config.yaml
norm_place: "post"
parallel_block: false
init_std_qkv: 0.0334
max_seq_len: 1024
dataset: "wikipedia_en"
Each number is 128 + 32 x the weight over its row's rms, rounded and kept within 0 to 255. Layers, rows and columns count from 0. Numbers have three digits each. The size before them is the row's rms in percent of the matrix's.

# layer 4 MLP up, 896x224, rms 0.056, rows 549-611, columns 0-111
122:087117105168147125156172071104161141120164133130108149138192074093129125160091119174171160085164087165135173142141096137143170120197138091096106155126083206120169116146106123091121142092121109110099111112119128100111057125127133142127054140067096104102126080135122136118158120192148044101175119122114091114134084114114154082070114121096
098:121134143132129102122111107188216143133091155126090102148164161116094116070148083148153185158144117218131116088076087144105118105103150115116097092090145149130107183214180116128139094100120040148147114127114109188140144166135129156086168127159185103134120144121119086107189184145137060203108162150120097099163084197127096123094102063150
103:178128085105115131168169161099098117159091125102145090070070142170106116110120112120067165124151156151141137209138119145121164127157167084122196106112149074130090138108162187182109109135099123179139205133117059138118148104141160146144193101103097173113148116119152172157129159147127125085170117135155146134086107138112097178160124135125
117:150100136103094118115088114073197096168113183169108104110143108146088124145149093149090135126154128162130131122127168129102111144128133107143171123126109110099150137132061128117149131144165122153124142138144127130088114123083099111119140150099140124140169087120128058132161172090132082159213124104192142128173185076094099158164075132126
096:156107122113125140142060133144074124123157136097174132177103129103147144063089161107079147136143131136125126124127108125166134142086145120196124155071135117145113167101187066152082093085070141099067149145168099168133167153122142058130097137080163082154141157112115121088131126152135143119170112104116155161137159178162206083165160097159
099:094076121087111127168160102136171133143162079133157162093093141165085142162139124093063218109107141095158127160129089131116149159135116136056093068133096126149139117156088124111130131086116124192170147159139145134158090119073125084166081120083099125161184158139136123093137116122122122114110071128135182134150182126172125053201188133115
095:177140167119090144085102112068082090104074150121100080071127182142097112131086198130113153163165135090128073134137123102169156154180141118091124132172131087147079161150136110123107114129133169160193168155150131099169118058142130136132116128107131114111144085135112127136097137157147117136173167130072157093104111118120180181138171135104
100:082152107129118084177070148180099120148151146149142130175110068094116169095138134120060121110104115145168125169103174134115109100114131138063139101179155145153124114189166171093133058145202119164098114154145115133125128192137092103110112156132079126150174145116167139159108202113102137129151169043182135128142139182154111133186092118132
112:138095097101122193115125162138040093143106125119160073175130143195196102079056209140063121129103128161159110135132136174117165087090141069114114128161084076132107173107149108125121127112180182155121066113159150137139101147127127068133098131111094121140124148107149065144075075089140116125157167147150085141115135126154123211179101151126
103:124133119146139106130134094129129115148160091197120118113161154146091136144135073125123113085093145143130110131165104140077097171105096187103110128132057185170028125112078167185082136076132095127141135146115103158137159217084130148105144104111117097161119110115117211157129144146126162077115196069077116122147122106218175125116105136194
091:119132171128123133129119078141183188165115110097131186096146174152122079163119139086185120178185105136160074160159184150077111092108090140098079187129137159175170142120126115159135139152178138159059112157138158140063221118156095087117087149091096120141167077179144183166127104104117148090176117105104152094086142177167067109147082137146
108:187121157113196161142175125130152153079079113152118078158126083115130116095127171100068157171115162122108133156118118136126097148104105114110111112114136064112122218106115063100097108142119080111074122172081133121097110166070153167113129083147147200145154136101147075160105092153102204172162138132139187096149120084119125175088150140112
094:189103119073207149203107137160112162098161169087159123145126160152105124112080136178082094162129121132121160112118074102120111148167094131142101081153168186116165074170124133154124161099129138152147095155077180057129127125106076144167159143113065144102066175153135156153165155140120137123153117107136118132116117183143140083093122115143
096:147108134117118138129129153081178143122169133084138090057112119138115087159119080158118117112139153156149133082135169115129148146130154145108098125107105079141168119144114121078108097097106138154114152167121181049121134121106073160156069163156066145137078156174112120162125082164135124130128156117119144080103123101154084107133100098054
062:138062150153079092100065154127098137111102130126127176091146149118137116088167120132068144105125134139171111106119129137140114205126156099143126156139158162140159118101139087053176076103154097139190190184160113135138037122132161149127076098119161143119105101152075113099111120157076101139156110155059077096163146113050088105224087115110
098:155137111084122129122174092129160173152099140115117104063137172116145100083181115151159183097119087183120155180133128134151094155145125116170088103102146194146149135119149198111151220112140107148139135128085120128119142135173098124132156088126044168103117166122107154137153099118120104189159142047103158129218106125191079148160158095093
095:149142098156167147114160161159084072104088130109081122154125103200188171109101218109081136178137124151199134128207109162076099122143123104128101103091059105161113122131145169123085132117149128159158077134158082138076106166134103135117103080098138120136115086125106129134179114082156198080170083096098115054185139129154136083130099135180
105:133118094121153121126095128125102142127132127161078101138115153182116128167115206179063104136128129123147107089122137104177118121153118129104126100131086126083098184122108138104070086101116167119102137219149191152174072130117043129183107144116157133138097064140166069128095141137117112151169135087107110122077123135164139092105091125097
099:143121154107104181114127138148122113095164111149143165143152207141100095105149124089141113108159144117123161103142056138088117118126112135136110116126127115132135144134159129134164081139110132114148108081176099131105176117148087096107213129155084101109099113116199128079144108101105147095111102143129127166069175121210162161092155130179
104:148134102097144127149165148163128145143131171172047074152127106094107174110133163101102144177105101097155173119118122129169112171140097050133102117087088087126110121117136148124172178092089174119113155076126094114162100073156139128154170080148095129095188109090131175127118131108098144153160204116178178104142090154100165195147123140111
085:054106105114114071161175100132148110122094128113103162126080089098101144117105128197140097198201148142115105146153136066163142156137096131136184147151147135107116111145153085069105139107180146096187045125108157075131126141166087129142135114103099068112117109156219121107151206112117107117161123100136115136103145145082170112178137158080
117:150101078135158109118101127154088128098070155140070039127146099136118090158170165138113143132158155170089190167187113210113100089136134077154122129138056138090054139123095111171136134103173151119086105090123096146154118043125139176130146148099054120169170111116107067138104081112116132176144175118060152092129116130144121135126146141118
105:166108113147101138115114146117093147139132161107115058125177155186152128132084135200090144095134089181096095195115118130141113111080160138073052139117093165104107207136203149136130133074194162094149130109089135147096101170167138060157155117108160144111127102075118104102128058110075132101162160119108115062134149147161199158109096129153
085:119102109115147106122113116058136138091150134065120169131081168134109177101057114131065084147099147148125124143111113168099110099082126167088133114122129111139096164100054122141092113119182168104167110129156137129141147090168130092140122174060082154087122098058135128151130116112115141108148120169106086168112067118141184127124125173145
116:120134169153150148157109083174150141048143123067091168101100128119096107154191100085124130121102137147134162132087089093138121105109045147068103131117135122094129099135156085117120147133113126127138156090111114167063141163149101158108153134100106144124108107175113116143131092102149178102094144098217134181179119111089200160160168141135
099:114116125162152154131151160112189138114107097147073102135082108097148134067114099110104187193086111124110147128125165110086110132154136123076109190100115139121098144198065165140161123096112178124103150191148165133155094156073145076114176161084117142124105055122147090210119130086184115120135155154127197125148126147134135132136131088115
112:151138153100164150142118132128099080115143110114112125200080148178137160133154157104089065116114115128137106103105131116078110118133121165106157117160120069145128137200088163193076138114183086022108151119103083125155127088126171130120168129105160196105123103084171092126119130113172208057165115118127074151121165108113095152088105167130
104:094094123111172120064086092133144107141147164097185085154107165114149132147159114153173146118144117142120135100124117176196159130094019086038145099117138158085103182166102084123109175193117108139133126146136162205135105136124178136126093152100149117119171173118139163162127164150112151144144115116144200080097138135115148136106106141140
111:126081159173141080162200067130117125110135120168161126191103126087122124086161076100155113080105171183103089158102171131122135143113111127072153122131125119150108128118123122114192167092174145063170098121081111146141117129097188132141155148080143139136127158155115125065097068117107174185157115134087141162123101074125127142152148122149
101:085144074096102132149108113156175165091083127178131111111098092150098105101137117151173160131101126172118052067158081093159166146151166160139109148074150145143091144182171178097110125163186083113155106087140110127149188113129074105152146141097130150129144106128116098128128153085086145104077089100174077089105143180083138131169117137127
112:172110090123062096107119133135101102065136092115159082115124156138140102115096156198086087097161131109093145135106116133100076104137101174109089150114161139147130151095171171163191114187154126112114097108141103115161129191157092122084123150139026126151173145031112142101091178103082118099090057160160150136132131090123103212095144156113
099:127130098148130144195129113162139140069114118157150110109097172147142131164195182092161176101150097160127126102176163111110167076110127048112104108136118105148132126107155156088139141169184128074112144088132116160131053148134136138122097139109091195143078121105178111107125109089125134154052083060076113177163199067184202137179153176139
103:165123115122150132043159085067126178160118109019097129155091145147157101157158112128072111134087099108147068136121098134131172103119172179135124179123119127137120098144099111168197097080168096114143133121174132055128106102073091130119164107154121106098108103121145156149156092139146097132126171156139136090133153149129161151119112168152
092:097133100077173153103142118104099113135073073115111177131120153134142083113154165062169121140138129167107205141121058167114184148125117155150168177125081089135096122127119114089202120070094182160125139112166087115137106191069165074155190137079123149158129141098163202135107093133142137153145137166159173110140140112110155137090154158102
085:150163082084099144165111123164149174169124161176117105118136082153099087104148098185096118105178164131119138121140130143099151120172157148110128130114088168113107081134118139152155083128160081136146079097143100154085117105132183094125129129058102136106086124123080167155147116138121162137158126079129151131154153171141155140125143133103
118:104128123113114112136096112159125116133090115107140088161120077136157103103123123108063049162124122173160133103135105170160138104117109157096124010140129098146133124095113123168089150127124157113176135154113108110144202110137126101153121198058083129121138134094137148151085112104111091101147139143084125100157060151111155165118090128051
115:126134112135151164104111190193123108099133201110124143098142170139147149105174132167167139095165124127130108151195075141150155122145151160143105109141169181119119122125124162158206084122144186180097105098134075069158128121206086114151136156046066160099140115120104129137126182183127092089118151066173103155103173132120105082111124146113
079:126083104149056126140121077161160145154091148107126173065141106061145158071118132145166115146148150119153134166116114167072159178100145100143169116097118161116130098163158182142190106088115089159155133093107100082148092181151106142132144110054105135130063133109072134130113160163118099142137137157151136086153181130082151135149130067116
088:121160131065113119128080134122075115116107175082138166118132087113171109128132135099185127153149081120125084098149103150126178144065091150087129151191207065107122098089066098136160114113089132144129091101171096107130183099151123105171094164031117130163111121137085076134121180154072174181069132154160144133122076144153177135166091149125
102:167129095117047141075096173125131150111156157097117140118138153168082085156162086154124100149130165142143148140183080099079079197123112130085126101128143156139144162115150146120081161161200111123102182101110065123121143202077104074072172162171107131150142101095085093141119112106129118093121136140093138153109122104198139140099181173103
098:115132155073153116121035138156145122122154158151135149088154149093149109116119172104194086148168200134159134100104069146185138122120144088166061122125126071126173139135140175158140074148095136148053104096148127147156090140145099103128081161130124076111166141194131123140128103161114191138120133173170147095097124138116094158146127140139
100:079088167124158076155095109128133166147150100078123067098143175132138122121148141112175057146141160156120121147160066116149195170081113163099115124129083104135135163110136142139126083116171104168181096054146134142087188174132085124118157155110131113140108138156145146213154111129139116136130104091194127146093150129074143117078127096104
099:105136122117105141132113116062081110115107102132053171137138103159110162107130124137116128112087166144147111150122139131103082105093116091122087141163083199134052089160104114073027109128144098057163154090140145149085121102120125103129142111150154135115116134078144070128147079118120124153153088176145145193137162095214122131035115151130
097:103145095141127111119166103106137130133133181178140049095162128120145104106089175126137204185083118146171067141136109100118083167085135118087110115136146076142127117161188131098108117116178110139120113106131174116092129106155104099150092136073053112189136135125133098116122123169130096117120164127095131120218153094150092114130192189131
096:138105124088083131130134123101134151075161122207132133170107169144126096074131102134116116148159154099185163148120089123122102134128143122140068154115109116099212082160153140177099107150058095106097086108070100099111125146187079066139067165062151079126100149111168148111115119091139113127127068182146102135092131118129127174122094121128
078:119124160145140087154102109134129098170128070148099156124151149199173139209163072096181114145134141167226112109183158109130182181181134121135113156111138151105143145091109145149170147102114093094129140117141108175112062176103163116157143121068153092152113127110212152126117107147138129076152098110173172130117133123159134138066096089112
096:085087139077133132134131101082108047110162102143114148105165086088135101172134111151129133109148144113122163135099132157094134163159132154108174148119146120159158142211104077077170042181111104123101120151096153199080178149131169204078176106185090099096106146143191152100126110158149151086143147106128145114119120081169114090138126131091
133:136094095181121114078104108101098151081108146076094136172116115147154124168108125084111116133109170134121113106102128189059121163143094198157155147125152104120226179104126082045170082119143115041115148161104131140164113090115064143139147132141168126153099095174155131111132124099109110163174119174081139146120152157145212134142110121176
086:151134108190098122145096118141143158115107162138112122055106088055073130099163141164141121177159097125123104084112065115094159119132127127144172122110186165104183094147112155126212143155101146117105129075052094081139082170134129148147115108050104152124049156141156191138105178146097105064139173119147090087114169113070119093186138122113
058:142100117142084133117120110113167120094150099147084150160125112111117080081156173141054165128128126137099113075068132105095145172126132118181115116154166123140072114174157133181150126121167140102119096077096115100162143139125213093174149133124117151139093115115077156148120137102153118154111109126128078103191146120185152069161107080146
098:150085067132142119118101155162151137163119156135151177185158167157120140114097095127113108160106133186118157151074137139154133153093102062113114097184074135154138167169126096082132167117129185107206183144062106137169177148076065123169120090154117108171184153111138105152124103179155098121080143133146130184108173109155212160141062118117
090:153061100091141081117129148076142118202176141150117161137134101114143083196110114133126078160097121191117107143154086100132155204181110122135124182084138175099197088134090154126136175130068106099153186128122192160104169109101128126165192100111130127132102118080086204152140090139111168100126119177126141105114173151145162150098149181164
108:141083133131123140168109128117097154101139103153120127113130137095129094129125165175205118142105107148084133091128097159171162145109087107095068145111162110104115096142101103153141117153139088164167103203175136077151127122068091104135122190156112082136149122116203108147185141120120139119162128156121092119109144114095063173142131135152
095:133113103160148110189120148136147140120106120131134223123128128160057116070117085158101107172120172096109101098076055159173082104111172089168122101074081103102140111074101170078103183091133091089145163128103128141140126129134138165094131116105141119122071123078130177155082162130095133165176149159166129087130098141115159188211112092125
081:194091073149144141116172171092159166147105182175141091094129147128082130151112114167119123092122174104155119152176154080113116173126134136078091122138086105127060089133161124108071113078129131128154113173107067138141174115078044042232109121122096120141115103129082143144157117157201136080083151117104112139105170098114133142104077145109
112:169078153128130131133139193144157145121142144114115177154176183136102099139129153130043141077123131155142150131111089105129110107156118161082080167129130161104103158143132180117131087051125181146126127146221146162118123121183093098181099115133113113137093137108117091132103148112141059072121094145155117128104136150186157127123102044078
102:126111112125155137139128126151173108079075092148139154199123144041110122140106125127134165097152143157121052145105059069193116139113107086131128155131147166094154173124136096154139156167197164028183102148069118192127131085143117180128154125109146137069160096149177155124148111129126147068132077084150156172068140138170089143104180105109
106:177104051145090120193123159127095097056108110167149146137165146131125099147154102145169099149134088156163124098116160133102144193122147168130167137131137140158106065171101057123085108145123125102166133142076148166147165169136071089191178169147065095084115171107092133104147122126150104104136188183102102155103170164163186048110083111165
098:130137118067097168078145139096136061162094139125132118148140096107177116055165185129138117128117181126112085161133159090184145166149069153134097102180140124172133127124096088143168147152130143142129105114198147129151090132123078122123092117094114126127143151137121181132206124186161144165169156120127159109111173107085139105133080142080
093:099077170107056150162143117129102142106167090141113162123148159126137173114123082107171127081172064114110177137146090135162118146088106153158233143151143139137121089121215120129137095066163127128132147143117185154125108120177121127105196129079065117149111167126142140125151135061116128131178067130120164150061108121137151127077175108133
102:044106167163093100125122089126185176130144187031157127109141137195167114115091134154082128138115097107163148187107148171136155124116126255129147095172107115128125140104116149164105157122145143120104155170093086129132109147148171205109131086141115122118126134097177139118074115087125117122177118136161149110112097113102151138190116138098
095:100133145184170125144062120103150062137116115151148137118115119129133154078146145105131131124134151157146097133124133151134162047119100102138123112084134105151169122139094165109117177167215178162155062123097053131165141130198129111110074096077117136072104159085110140125153101152110116108160145099130112121162146114069125080134102103082
098:131140121114099113142151119146163162076196125111165084146121178124108093114171117121149157145203124144125134144108174160112105099119188139151153141156175134098143126173146140114164146073084190148125120127102130066102138117173123124132207073119126167165128184120157106111140167127105119135126122079184087122219187094168167061117098125123
# layer 4 MLP down (transposed), 896x224, rms 0.0358, rows 549-610, columns 0-111
116:112107156128152155160118151147098058127133092178161107089133102168097120198134176123130123054185080092080111073145130106138161111065097131120136158143135073155106118182141107119147100105135128123116134187127147149173124134186157158069105113179094105140123097132198145130194104104101132148098107119173100127150180108174156176140102193105
097:112125154114127120082191112177198190106111091155125168118096073108167140101079120150081095170141152145094103168083093159107164154050032119111167113102118095118160121161123132154106106119149118097080133173120087161101160134097105154153110131140158147153178092172129118099096107080138123151135137095135149104167132170113109135145136155186
104:116109128120133139126153151145118114155163056105079197127106089097176131128129119155061148107149126111099157138158118096139110096108119092125091059125130161129086094162136133155138069199121099163106147145132090161134135169134094095096130139100125067181118071070174170138107132073121125143079176118144146144150151132121138164107096150149
117:177119138194087144096102098157104126135162139139127080088080093120140149134148181145144130182182090131147151095109221083166127100126129158135189154085145155112126111148054114128128144150175065135171107100106152119145099125138126133073087134161231126105107138192190140156156117113135111102101157137085141111154077131154119174117077186157
103:085066107128105104137086130123126177067133165082116142152164102069138130113126123116130070197103081151140153144108135142113076164094129181210073163082100099099130120079133156144120147135137109173134171153152123106188076108141134057131197126168145103109091187124116109095100110135102133120081197156100105136142102223130166126087083149160
100:115105126140107144155086156216116125123150122190057161130093124151150140116132094086067107182115090070153089124121098108124149188142137121117125119140132093135098149137106140088104074176088105110137101190120173133178083129142135115145176143133164126156198198168139126073132078150077166108081113136133190133118101097122097095084169168118
093:103061140151158124119141140126132121136121138157141098120081151142147131084166056144085155105108173120088179119151068218136149074122118135167160147142114121124075089111190081139115156136125147125125090172152126154115115104147124126083127126097121100149193133121135122116126132093229093154078122179142083219199108137111147060110105114120
097:158126167133067137231102115142111137063145107140070137143178112083153085145135082122127120100158132188134113111123115163136126125117114094181142177135073178122109165160094122120088097076127131124147158104136116173182143137113116158109132132147161131142129127171121090149150101102072141073100114172120128139051119166141157146148149127109
120:159079181115193143085162077099139144129169141148134171138081163119134157182129117110109083169078117147200099064142180128151144157080100106081151122142147106098146158135166117183127111143100102107148110141071127138113158190149136056146078136182134157128100120182099112145119100095132090074080181137201129163079168110135133150160159122123
102:113142128082125137152134145131142113134191178084090161175102044192084114137150089127154180116140112108073149157134141145163187103158141163149161146158160139122187118130147177070140126157159083135118101105122106128174082108151136136152139064131113171084121087161142099127122156126170143169130136092207114154096167135047173104097136064128
094:096148110122149149155115112108129068196129158116140171103130153157154069129119129156140175112118177125122235126123149091061107117105091164112166144071176138128089103169186076118077103139116094137152174083119178093095096105120125105132147164131190143104101185152105122144104135165094111107146099148158181185062142120141126160130164151112
101:113148122134082134146071134133143162173129081112132116091140131178141089162085115199159123076175149092130123087131104127076182142119175123148094132129114155066113011103148147120141127115122059128120113118140122080128165142120128154125101178146121137146156128075089128123093126154080129107167130133156147156119134142095125150105102150188
094:153083136111135158136110082157116136117170171121200156142108113145124147059164158089125130160138127186169071157099145139152120116088110167137124127119077112134101100136177109101133070174142049129126139118086076166153159038125085130120125141104127128099144100148104084102124137108146122103144149122099148107082146066110110114096151146135
094:088126128124138150105167089186099158072040118154103119128091103115147126156172191157108123141135121164130158141096138115151156119067187113095130150120198175172086150126167134094017139122144147106108129171096112109136124192070086166120100120096099121145098162097147093118098099138135122123090142134140069186114139115084104118147104159123
066:148076142151122110132154105116121118118103075156110189117157112141132155111089112107151089109127171086175135134109101130147166173121138074122160198101121155148071120129157093096120132106137105163126162138125050071188101160166148106146155122158121130106198128153104133145110122140125162130129130124145155123103107190105129087139134143181
092:079056201109118113138121162165139165124135163096143104154089136094147152091099130139117105089146169169198096069167147119088059114142148112137188130098110068095076121093062141113133092190114116102096143108153142195121168128110112145131064101113129093160141097141131119109152102152163098096057105143125195144082135179116100156125175098119
098:172154101169113184105161073086126114143093122145136157148124151103072099171088085063104107093109114066148125082125097174158151120179100143105142141103132158152188141144128110071077105102102100169148170134174184083146096131133132120116129135140129130160119135139099191142166176115078172143065093176148154149109086106102158085164130120158
106:070108114144134101155145102145084170159169104122100148095106153198134106166194097087138133129106157120128115098154106145123166124135123174148072169183129128087156131141188100148170067151102180157138128152143142090114124131133085161143097131167091125140191101140090140152145156114166155139152124121154121140196192171094005139077121084132
103:123081159174096147123145159109119124116147092139104141135098099075148119077163101144109156124120089097123094159145202103141085102096106099115130118084176161084110107116102144115104139115145127181134198126158156115128091083167174101098130065096092126177164059171156123192122152155127112107116143120135139129104128126088098159140127145112
105:151134131113117176080144145090046139189157201087164178147112112100092124076093138093152165075189090115142141158129172148093119162093150053156056112089151129168070125097150174126168166114083181099112122129113189133108082108139120151133154151126132128125108137118152115124138127090159129109158192186124108133106166127101120093074152178162
084:145199078153146115152152114086113068148143115116109122105141143138116143108081122107120154107159169136139154133116155207145109066102075150187104169110105116118140109175111111102142165109103091181117150194130104117158119107122138140129125088110170179118157086137116143114127096105158128142116095166116160108155087170081088129166080130129
119:084070129109130095084138111114104142091183163126164100155114107158122136130073092107175088121108164043134110111166074125131105141133132138131099090132171118145137092099131095180175114091137122206105071153096135158152132146149063065151085085153079111159148106104141121139180136160121084165102104152110147122074255095117165121148132171117
109:070144152131165133078122088118094092130095153166104139139160106109108080091151136096166081145163173125202139130107153117086116122148183104103068154150103096095087179103094193121143143102147180096159149106061188133063091146107113121130140148085150141129102095153145173119110082098119127188124120133121186123189151108065124116127128044170
081:142091137138108123124137117101163087115180113211165095195138090117118119151177062158120138079086129095177104148152164170080090125179090144143125143083113104119141119125173173074226110138134128129110233181153096086189133157132115117179105157178070119112150142158142172092132124129122094116123155144110176133137133116129124124099115129122
107:157126096166124152142155106105165150121113133158196088108107063175125127136159168126145110107107115125074150126131151105139173108090124130119118180176130092144147143107111111106099161144041100081162114128163152123110122157161166010139114128187130131113131112115137124146092202131109060136109118159152143110179067082091104151148212160123
106:126178161164195143121139114155109134147168098113180028087160137171078129070178131189157101108141099130093136095122120120166172107091088105161133143142142097154132053186161131075058106140151175162111100134120157095139098148114108086098111176135105102106077083137146143134131046168144106126115178170125081139124135077128100065165141100163
111:098126129115117171091171101117110161126061116093112159123139145082106083115099155159131141104164109159192135057096075084126170163111118117141103175089154150093135150086166123164087172120136087181133162128100153127127117076163131192149145081116222135140053124140185108103118098138118167188149132101155159174151121134092086168159174141143
099:123184140164113160186153171113129123118098147078146141122151119164117143096092110142183120130119096160097139078144196117125125135179148142169146113149082124092177166127200123086171089142129129103141148113147114193135134087149130132093160095109054135139134110125151057091158183117248073159173186148164116090153136129098131083130179098103
112:134154076095140167161084114123100137097132149179071083112126145151123106168164140129155085164082058080119165148124171142205132117122142174156201212157120083104156146200054151166133166138156201144105077136151100112195091139040101086109113148174089103083132129123112144123150149118118137094114122141153130171109120114122108108078096140058
097:079158137178100087106084134118121172108208051143134096111162103108128113105124117102080127050143164075149157164089144157073141147151131176156114136168136074104081157130096168141079134164071177121082137186156184142150124098090140168128088108137157069111142136125122116174088125130127149121160199205094147165166101103162125137105139161102
115:135100153142171128175160152153198186152158108118112085131111079162159157106175091080127141122082113076098137041046135095170130199149155145149088120153118075094140177118142074068080119106137158123101099138111145136121148151116148144130078090222153099150134133173074122139131120130142117190197080120086148087135125148095162128145138117068
101:089152156119169143147158132081152118164152118149186123193155131096150152102111124094129073126098129129130088090081118131151105150151183150157108113116107099161103126144105114101086103128033058179167131121118145134123151154055070106161076117052165134158154138122041127185132141145109120193136150181152149089105088155074078117171128100091
100:138136113124149112147096120039150188127164177129121138121088110124077105123139136136091172167191133103119145100119162123087101117112121114118118106163119142102065151134143118150094158084137133217088105147176200143156163131082184166091150114081177140178143093100123143100077121118104081174112107110131167089151126139115135134158087086117
094:114142121161154134200128107085165098112124122078128097165145078121114157132122139098149093167141097157191100092139108144148159104160117150124090080111130142159087139176078154110139102111172134117096166140114136099099142139095125107082105158118143080171111138131082200136111133112096116145103107149124135188072118134134133129093174110160
085:142079129138090124139124107120071094113157134123167074088165121149142101124102154129127168146117075213122194122083078110130088104151104202162134129162111192108128083170145108073135112128106124125108187138161164136212149181148123151122147145133162140099184082153067133136125187136124096126080127134104126120105180133132131084110170141132
116:145203148117119113126127106110083091194053112126170102107092136161132129138131139135070138173102070174139142121153150121151127143083140112094111114130116139152145052152117147142128126141086131092181118131133140080126124082128099137129123145190141102097080166102092152114126125128165139084158165126122131138166133161147129145102112097075
110:140125132152150105204126085129165098100166084116125179163135100155126090133115079101125086123110157050117144105087146118093132124124153153101110157131113139172158128143143145170120200126141090126143151174169118203114161134132189177146063149148113104155092145158107200125119131105152172175098088132079108105137120107145132128143159148099
075:116146156058169147138093183153114135099159152137104137123053102104157112119087170101133146118124112174119126149132155129196088124094126120119119100135123114113148158087122069109166112141139151129130147093143114187152106133130115092166121135161109090152155150170113050125108089142173128150100085112134160142129155106150121117162114123142
086:173092125169141142110095128204068149128191071137138133093093164187090187091087104131137138083151147168131146154179145110175112138131137185191122108106069148098132189111162120137159191115178114128150158150126104111088181114178153155113098140156110106073100153156101140142142153101148155077107136150106133148122116146179157111064090141141
102:063144157110118206075147153083132096121127112152119103112132111108114125193132141095130156195157124083200079120144175065148103154141102092193091146114107093159094094145112165136178132167048117120161109127151058163144087197112182129168121153126133108105104118080146125101151115134111179161126088130163164103120158108026151133176138115102
098:134067109152204158124127168167085102146061109157171101108124117113116132122153154126120115103103159108087110104045119064114158150142123174142079110139127096094150080144130110140148143184156217137166157190123093130104146077105112096211095086135090196111135143133146120134184120092184162191146139157147137137094161154171110126110114091125
101:091156100122097090184129129099164174098149066170153163120129140087086122172166179102139107094106098092128152121116150114169113126090115104110112095097144185145111168171113126102129144150141143113086126136119183140137109167155156076143195150109166135093151080104087087129137153156115092194126199100091102084174091124124140156113151116161
097:105154166143090136127177114150140106139084162185102106123077101115149099175093062192070127096145152133119109038138180154069087076093113114105188152120108104133171117100096119123169159159106135130125084131079114119148104081110149113134106102158100164152134130138153210103115112143102131156130105112122176145092194117120144125136156133113
094:110150129090156090114091173123140099165189105116068138123077098125120149145084072089156131089156140106169133113076160203109176074170112204126156104111150159145108096097146127148123155227076110136129204115098112135110093181147113161159159094118165147084125122129188084141157131162156113139096138167163138170110108158151148147106115113086
095:109124137087107078141156158131126155115096111116177159179129116150043186088106125067073101197082101088066114134153136160090083119147096117126145166144105075100170179144091097149126201081183146163166129180167132167148123089060182183112173114129108171166087090149172145100149089158107130196146133145146141110133118171161078093093096116152
080:115077172131171168144126107138153088122109134159165142112081138170184106130158090150083138138153182177164119135065138145123166121178168073213114151099161141111130088100081091136098158140106085126097165189136117138142084167141049153129197153143150136154109131130117211140104136139089122182165072102142089138126156120115097134172164088095
103:166178145140136099136111133103143175180115149111142087167122134164106068105174222111141163125153167107036165127134073086164118151105132176157110163093118171103089108124064146120159084187130135130164100157150120081142117118140054190132158140099130108140119085144134152174097105096130139136164165129126131113110162148084090138081138119104
151:103177141050175136204128115145150099188128132122126165060076130134098127132159147165115136109158141086134156213106118149211124123076139119090112101153130137146069117192144190173097157160132103136118113097131096153076129185138160130090070137111079116131178109093156113109098075136115151086105141095145169080074092104133086118078132125104
077:162183142088088058096185114119121144097156142085095130164087155183168107096104136132107194157095111073068153134142169134141144123130111161154042110163091077127066143099137068136088151111194146143159115156159118198154196126099145078183146150186167137146167090158117132129150104130135162173089057150117099196124116142161061095123144125120
095:131000104110098128111171099114120093095140152120133178069144106128136095148141121124197113155108192153170122116178163085142121135171103106095096176135102071133128159121137173115131181119180101156069133132112178122125134104134111122111092100140134120119157133130138142178165112148098147106111139128137179163173080134136134131102122150181
099:168128127173095138171112197137090149139155116083154101123106167112182104168101069127090158122130094148162177087136126093127200072104114075136154144126055059152142158078107116139117076087151105082109103058105184095189151111127117066138101130188111087138101117192159131148132178142144137099092124175129147109071145135141154122099117108147
091:190120095136178113132134129138163128121085129156113124114146168079140101092145090167099185150136071124139115170121127134173131131097132129107153094100112130093132085156222099126209067064112149100137130078126145171070105084132135127140110161120124162103142124167119158140109141153068082145180150088111134140115145198108087084161123114122
108:092247100165075175105184174142129090144110157127135177060144124123123151097099163098122110169130140141085122122182150139100153165129125127100118079179045146163140070145194111069094143142167079105099149121148122142087115115138145116102143134127137139131106180129090121101105138132144097115112153109128153137109156138161155156172157160125
091:130122079091130104157113077148098148110080081108025154149105112096155095132142143178138095094188090177154139208106143174125161137174116138144083133140133100192104140138140096124107060092182109144096146152090134133091106174162156131147193135196150151126118146164099096094098139124165117110108064101116071131089132081127162135117143098183
078:121191188105129128152105090096132103155125067115095087123141155095115127132112112099103155160131102123136163179071085104131119067175150115172193119141186109165130144183178110129153141160111091139138166036143141108083079130083147183126123108113157168142137110111085187071170111122113060150128115155158123125105109069069127100135139111104
116:092132098059171153055100120130126131142147137090107159193150048139094125134139156123099102050181132118089146121052134129161117148093163171147140095124131122099099109143111143111119148115162135087149086156106168122126097138136098119127161122111126099131172146139173160107108093108143136155159129160130168148163144133098175113122141091146
102:136079205136076056119127109152135113128121047135144118114130153118166114133131138125143102142098171133089123094113138143158079102144168113149147152118089133139122166111126113198147172113158141141188174160104122135147155129118064164084171112127194176164060110157145188081193163128148126148091129098102116132172107132085146099101088168062
104:097131157114100099163161097072112129067106135116121188084149108148136157123146125120177139087130075126089174139100099099111141151196135087176163132082122131120090125132172172122197091166159152124086079191164128125111171113140102084175139112172112087100146136114155180093086173150157126101112102083142140121082140096078090101106181131094
096:151098136149073082183115115116098163159152141187158107151083068124111093101107140128088095167125124158132186076126117129180137116147180153112123123135146110137161150120180104118144174137121112092124125135134168117090016142177140155084108145166108094110113122114151166163136104141154152087138110150096101122118117183151152178130151110142
091:118078068114152079068116163150160116131184143074139133153112101148156105207137071083082172094148078160182096127167135117072098157118148099180099187087112103134161146131189130084132092129107153103185162136131118143088123116114178165125175084088133171107127122158099123112178085150145067210115112073139125148091105132134141072098149127127
105:139119171079133130183160131184118092158144159152138124158155178144116158035152122138146141154156107147103124134144099087067164167113120062114091132187176158119072156116089185159168120183097139116088145106093075180101129176136148181139147157121071120147158164133092104061174094078163131108102151106129170135105065103138097094163166064093
078:162089140141126116208120138102093193086097149167162116113133146135122170224148134100096132173109116118144139089107127092125096140127195234145071142160121117104065099091142105132104103085106102067135185144089175152096161119075115146145159160124056122167190111186140133108101137084155188129166100162128112156085145129153122075069137166099